{"n_layer": 16, "n_kv_head": 16, "head_dim": 64, "vocab_size": 33813, "activation": "tanh_gelu", "norm": "layernorm", "norm_place": "pre", "qk_norm": true, "parallel_block": true, "init_std_up": 0.0194, "optimizer": "muon_variant", "lr_mult_qkv": 0.7, "warmup_steps": 0, "decay_fraction": 1.0, "seq_len": 1024}
Each number is 128 + 24 x the weight over the matrix's rms, rounded and kept within 0 to 255. Layers, rows and columns count from 0.

# layer 4 MLP down (transposed), 4096x1024, rms 0.0581, rows 337-349, columns 768-895
[[167  85 125 113 110 108 133 129 115 144 101 192 115  96 173 162  87  94 109 103  81 159 149 123 114 147 159 143 152 134  62 123 124  92 140 149 164 147  83 101 140 158 134 159 171 153 129 147 145  49  73 129 162 103 138 176 110 125  84 140 188 132 141 156 102 105 160 120 149 141 130 152  96 170 168 163 163  90 131  89 137 122 123 115 149 139 110 138 100  89 114 132  73 153 135 148 123 104 124 144 113 116 158 127 165  97 140  92 126  91 114  87 143 107 146 147 131 116 133 162 119 117 114 132  88 136 144 112]
 [127 137 129 144 129 129 117 138 145 108 120 144 125 142  99 149 145 126 136 122 112 146  90 137 104 127 136 142 133 145 153 140 122  99 132  77 127 122 102  94 101 119  89  92  96 141 107  62 145 100 158 129 140 134 106 116 151 117 131 131 125 129 117 125 166 146  94 106 123 120 140 141  82 178 132 125 152 146  90 146 123 109 128 121 122 138 120 165 125 103  95  83 132 115 115 111 139 111 108 108 110 102 124 130 132 152 109 111  85 108 182 116 109  84 147 160  95 130 137 157 108  98 103 132 140 109 121 176]
 [101 111 132 133 120 127 102 132 112  99 160  98 108 159  91 142 125 113 140 138 123 164 112 167 128 136 112 134 167 167 115 152  53 150 154 124 146 129 135 114 149 135 167 141  91 108 180 100 108 134 127  95 138 161 123 105 148 121 124 138 131 155 146 193  97 122 188 186 138 114  69 118 133 137  88 133 149 116 161 107 127  72 165 147 122 122 104 113 142 124 127 137 138 168 110 132 104 184 138 115 106 148  94 133 152 151 123 131 125 126  97 136 109 133 106 188 161 127 140 117 160 133 119 143 148 142 156 124]
 [130 124 128 138  95 138 145 105 133 140  84 153 145  86 171 164 119 129 109 116 103 139 101 100 160 152 133 120 126 134 149 114  70 152 113 126 145 105 164 133 120  73 116 124 150 150 138 138 144 120 158 115 138 130 118 124 119 159 127 129  61 138 120 110  85 162 160 143 153 107 135 120  70 140 120 155 131 135 135 117 142 141 151 137 118 149 159 122 137 105 101  86 116 159 119 115 114 139 151 143 103 121 151 151 133 134 162 151 133 133 164 170 123 117 121 138 118  65 150  68 125 123 156 141 155 113 128 127]
 [114 102 125 140 141 123 145 149  94 123 131  83 157 107  78 109 145 176  83 197  96  58 121 130 121  95 119 139 101 127 176 180 131 122  93  82 153 138 140 127 149 158 132 101 103 149 149 119 122 117 129  77 119 117 124 114 155 114 159 105  83 139 115 125 132 166 152 133 124  88 144 114 195 124 156 104 152 180 149 141 153 161 151 104 133 145 118 148  98 190 138 113 126 100 124 117 156 130 101 134 129 176 100 104 121 138 131 129 147 111  76 153 116 120 162 132 107 154  96 152 127 131 126 147 127 166 115 152]
 [122  85 107 150 127 130 118 165 143  99 130 130 107 128 115 116 174 152 139 121 111 132 122 120 125 141 132 134  93 108 169  91 158 120  92 151 144 135 132 130 127 122 112 103  98 136  90 113 129 136  99 130  86 137 104 132 148 114 136  85 105 161 147  99 117 142 117  98 120 124 129 142 158 116 151  97 150 152 121 108 122 129 142 143 168 147 113 157 150 108 117 117  99 138 117 148 129 131  97 133 142  77 118 132 135  76 118 103 165 172 158 134 178 123  92 136 130  94 107 155 107 128 132 136 133 131 139  87]
 [135  95 142 139 144 133 124 130 141  89 142 154 140 123 147 162 134 140  90 114 111 154 103 109 108 109 144 122 135 118 151 137 167 105 120 147  99  91 129 127 112 122 167 188 113 127 139  95 148 169 161  96 125 147 137 136 149 140 151 123  81 154 158 161  87 127 129 114 131 103 151 141 144 115 158 132 150 123 160 134 142  91 156 121 153 160 136 146 159 124 125 100 113 105 125 153 143 120 108 147 123 121 136 126 132 149  79 107 153 107  80 135 140 132 105 133 141 180 130  99 105 121 169 128 118 121 142 103]
 [156 133 139 119 109 140 140 126 103 165 126 149 162 109 164 156 100 169 117  90 128 158 103 133 142  96 141 157 109 156 141 113 127  85  83 116 148 128 132 151 136  93 141 108 144 109 159 139 100 159 107  94 141 143  80 142 144 100 115 149 121  97 140 145  97 163 113 141 126 123 154  75 151  93 133 129 115  83 138 152 102 117 109  97  87 115 127 139  97  96 161 116  96 115 109 142 135  95 115 148 131 134  93 119  99 138 118 117 133 115 131 106 104 118 170 146 102 123 136  92 169 145 140 177 160  95 136 133]
 [133  86 161 123 156 139 106 106  96 107 104 127 131 128 139  90 137 113 105 130 109 138 118 121 124 136 173 131 116 129 132 141 161 117 167 102 125 152 123 135 161 129 116 110 171 118 117  99 160 115 117 124  72 112 138 156 118 108 109 140 129 106 108 137 138 114  55 128 132 127 125 123 118 117 104 161 151 153 124 114 125 126 138 154 119 112 151 149  92  82 168 122  68 126 102 152  87 136 148  99 137 108 148 131 120  91  97  74 132 130 145 113 128 132 142 160 153  99 155 122 129 128 106 158  87 121 119 116]
 [111 145 114 106  83 122  94 120 113 144 129 119 159  85 117 156 110 127 105 100  98 117 104 156 137 137  93 158 124 110 135 131 167 134 138 119 155 138  92 137 108 102  97 136  85 108  94  83 100 142 131 161 104  92 111 123 113 132 160 112 144  66 142 128 111 189 129 149  88  92 108  99 106 147 112 108 135 133 133 138 150  83 116 128 101 118 145 146  92 106 127 145 120 114 134 127 109 125 140 109 157 125 136 120 104 109 120 138 138 121 121 152 104  94 125 137 150 164 107 108 159 129 133  82 172 111 128 105]
 [ 79 141 119 110 125 125 142 173 126  79  79 168 130 102 140 149 144 145 149 134 121 111 135 159  96 114 173 144  52  83 128 108 130 111 139 109 129 128 136 146  81 143 157  87 165 123 135 113  98 140 116 132 117 137  97 121 132 127 143 106 103 128 132 138 109 194 132 131 122 111 123 124 113 114 146  96 152 130 144 133 157 110 142 112 139 133 130 145 115 150 119 124 102  99 120 113  77 166 152  92 123  90 107 107 157 162 119 121 128 122 121 106 145 117 138  95 127 127 167 136 103 113 134 143 139 102 126 130]
 [168 151 163 172 118  85 126 109 102 110 150  60  92 139 144 159 168 114 119 139 131 144 134 107 126 149 130 129 149 140 142 104 152  92 168 168  87 127 126 146 125 124 126 136 108 100 113  87  85 130 138 155 154 100 127 116 139  91 118 163 128 103 113 115 103 157 135 122 106 115 117 189 102 100 110 135 155 149 116 132 142 127 144 157  53 115 152 121 109 123 123 135 169 142  99 144 123 141 112 163 165 129 129 126  93 128  97 117 151  98 156 113  84 118 117 104 143  79 115 139 125  99 128  69 164 124 115 127]
 [107 128 130  99 148 118 139 148  94 107 168 130 114 162  89 173 107 133 140  88  99 133  97 139  90 125 125 160  98  90  68 123 121 154  70 106 128 135 131 143 100 144 147 135 102 120 108 146 115 121 144 139  96 140 162 129 183 140 113 108 114 144 156 111 119 132 122 138 138 158  99 157 118  94  86  99 148 117 125 160 109 124 131 104 117 105 118 146 148 138  79  99 130 125 154 144 153 136 126  90 127 110  84 137 155 150 170 129 132 168 150 122 179 138 120 128 101  93 141 128 139 150 137 127 134 138 130 118]]
# layer 4 MLP up, 4096x1024, rms 0.0756, rows 338-349, columns 768-895
[[126 135 161 158 159 148 110 129  93 100 181 101 107 142 148 118 124  97 153 121 140 124  85 161 144 119 168 130 161  90  68 126 157 121 147 104 141 118 149 145 170 133  98  65 157 135 157 109  53 131 182 183 126 137 124  97 151 150 142 105 127 137 108 123 180 107 137 120 148 105 143 115 131 138  98 130 153 128 123 133 111 156  76 126 143 149 134 141 139 119 121 117 101 105 143 158 139 125 121 171 124  95 122 147 122 104 141 149 137 107 129 143 115 147  96 121 136 130 172 103 149 159  94 136 149  95 134  98]
 [145 152 152 151 143 159 114 151 169 140 153 133 135 115 108 113 158 109  94  93 176 118 135 172 129 109 118 131  76 137 152 107 133 128 159 127 100  93 144 110 117 121 135 117  78 129 113 156 161 109 140 144  81 109 179  97 145 138 142 125 116 154 114 111 135 117 170 123 153 128 125 162 130 156 122 172 150 157 130 116 130 145 122  99 135 123 145  88 109 117 160 175 154 140 159  92 159 131 123 166 101 118 114 145 136 102 138 110 102 100  87 136 103  95 108 150 150 114 152 152  89 131 131 107  71 136 144 120]
 [136 173 133 122 115 127 110 126 128 127  93 136 150 113 108 118 169 148 142 109 154 122 161 132  86 148 106 150 122  77 101 177 106 135 102  80 161 114 109 103 124 141  84 143  93 114 118 107 131 132 153 143 122  80 112 126 144 126 114 115 123 100 130 119 129 136 145 160 116 114 134 134 148  62  94 146 111 115 121 136 117  89 105 149 116 152 128 120 137 148  99 172 182  97  96 114 147 123 139 127 143 158 139 170 106 128 153 138 157 170 136 130 166 134 130 119 123  69 197 131 136 115 116 125 134 115 107 126]
 [ 95 133 153 156 104 164 109 126 130 109 108 139 139 132 134 140  97 125 124 170 104 128 170 158 150 123 156 118 140 126 108  97  99 152 101 133 136 140 147 176 148 130 106 125 175 146 111 123 105 131 111 134 111 106 156  82 167 108 147 121  84 118 152  88 175  96 138 119 128 115  87 131 101 112 146 153 116  97 137 123 160 113 114 157 129 153  90 155 153 140 106 139  93 137 118 150 156 117 119 156 121 118 136 110 103 133 119 138 173 114 114 121 115 166 163 126 103 100 128 109 101 109 141 114 126 147 106 176]
 [106 142 160 132 134 132 133 103 147 155 128 131  98 148 146  77 138 124 116 117 145 161 140 113 113 120 130 141 111 130 205 136  86 100 133 115 127 150 138 142 120 120 126 148  82 136 118 135 129 139 115 147 140 145 139 123 115 122 105 149 129 104 116  98 117 119 128 120 132 140  51 144 109 104 138 125 146 123 138 116 110 114 130 152 165 169 122 106 133 122 120  76  74 133 129  92 148 153 120  90 144 115 124 138 151 105 139 105  72  93 145  77 118 168 152  78 148 155 155  81 191 115 131 164 136 148 150 126]
 [134 125 117 127 114 109 160 114 111 155 167 129 119 103 117 141 114 177 135 130 157 130  92 129 132 103 128 105 137 114  96 135 140  99 121 105 106 113  98 111  86 154 139 162 131 131 132 117 102 100 143 146 144 122 143 126 125 123 122 131 134 145 133 154 125 128 150 105 139 129 134 156 139 159 121 153  71 120 160 126 155 143  85 121 113 158 133 115 134 121 136  83 112 108 120 131 132  91 110 161 108 151 126 110 161 152 101 123 157 133 127 155 168 163 159 105 128 138 173 149 160 130 124 112 120 124 146 178]
 [119 129 127 144 139 153 158 165 119 109  82 151 155 123 126 128  98 140 125 138 115 153 108 111  99 124 141 173 134 110 109 162 158 113 122 146 127 143 168 144  98 117 142 109 105 124 139 109 109 167 103 107  80 118 184 159 147 161 124 147 151  92  81 131 127 144 149 147 148 126  95 121  94 160 159 117 136 106 135 128 143 132 140  84 134 116 131 129 126 132 118 140 130 145 120  85  94 140 130 155 113 140 124 178  96 109 146 137 103 134 136  87 111 138 130 136 100 145 133 130 142 139 102 135 150 168 103 153]
 [130 158 145 132 134 119 140 147 109 133 141 155  64 134 155 114 150 142 135 119  98 161 131 171 145 158 141 131 143  95 111 182 147 111  77 145 115 104 115  83 118 179 171 138 159 162 135 110 139 161 112 112  87 120 122  91  87 108  85 149  97 128 139 126 157 119 107 182 140 129  80 120  95 109  99 114  95 140 160  93 141 100 114 127 132  96 190 105 140 145 161 115 150 148 106 125 114 148 114 133 135 145  95 151 129 122 128 155 106 128 125 135  93 120 122 138 108  69 138 117 160  66 174 119 128 180 112  92]
 [110 121 118 146 113 132 105 113 109  84 106 154 113 110 135 142 154 161 115  95 124  73  90 135 111 107 103 130 147 101 168  78 147 133 165 100 105 163 145 164 119 145  99 136  93 120 112  77 109 128 117 124 126 130 135 120  97 124 118  97  74 125 158 105 150 133 118 107  95  98 108 117 117 136 126 117 127 161 112 136 152 138  93 129 106 114 124 132 161 131 134 103  78 165 113  95 129 133 189 138 148 104 108 127 102 127 150 151 110 113 129 129 114 131 130 115 142 122 102 126 118 126  96 119 144 132 104 108]
 [109  96 121  76 153 132 102 119 138 146 134 137 135 101 138 102 107 138 156 142 151 102 120  98 154 104 113 104 140 168 138 103  84  80  84 149 106 134 162 107 103 112 123 146 178 153 134 124  87 141 135 123 152 147 170  95 150 166 131 142  77 144 101 104  94 104 123 167 120 139 141 147 124 129 160 150 120 122 133 132 125 159 106 155 130 135 136 123 124 163 147 130 131 165 171 133 157 156 126 129 115 141 140 143 129 116 157 148 141 170 105 132 124 124 137 121 144 101 116 121  85 118 133  99  77 147 109 103]
 [133 114 124 170 108 160 141  98 122 116  97  92 129 108  84 102 128  88 125 110 120 124 137  98  84  95 133 154 139 178 179 145 133 166 156 140 105 117 123 139 131 162  99 103 141 108 109 136 130 165 101 117 126  79 136 162 140 101 166 144 135 145  95 146 155 133 152 116 189 126  85 165 109 120 106 143 122 138 160 138 155 125 126 129 104 152 115 136 144 147 112 128 106 139 110 117 149  98 136 135 149 142 115 124 161 119 113 120 126 141 137 101  94 146 146  98 122 125 109 132 164 150 111 111 161 160 131 109]
 [158 130 133 158 149  96 137 119  95 139 153 163 106 122 150  87 128 144 143 153 140 121 132 129 110 127 102 129 153 104 132 118  84 129 170 122 142 141 113 135 106 112  86 139  86  92 153 162 111 102 151 152 147  83 133 171 169 106 155 172 161 148 148 121 121 114 131 124 123 153  93 135 105 104 146 113 123 125 153 145 155 108 145 129 147 102 142 159 125 115 124 132  90 129  97 151 121 143 115 157 123 175 131 110 129 118 127 136 159 168 108 102 159 137 186 106 153 130 158 116 128 139 109 123 109 171 128  50]]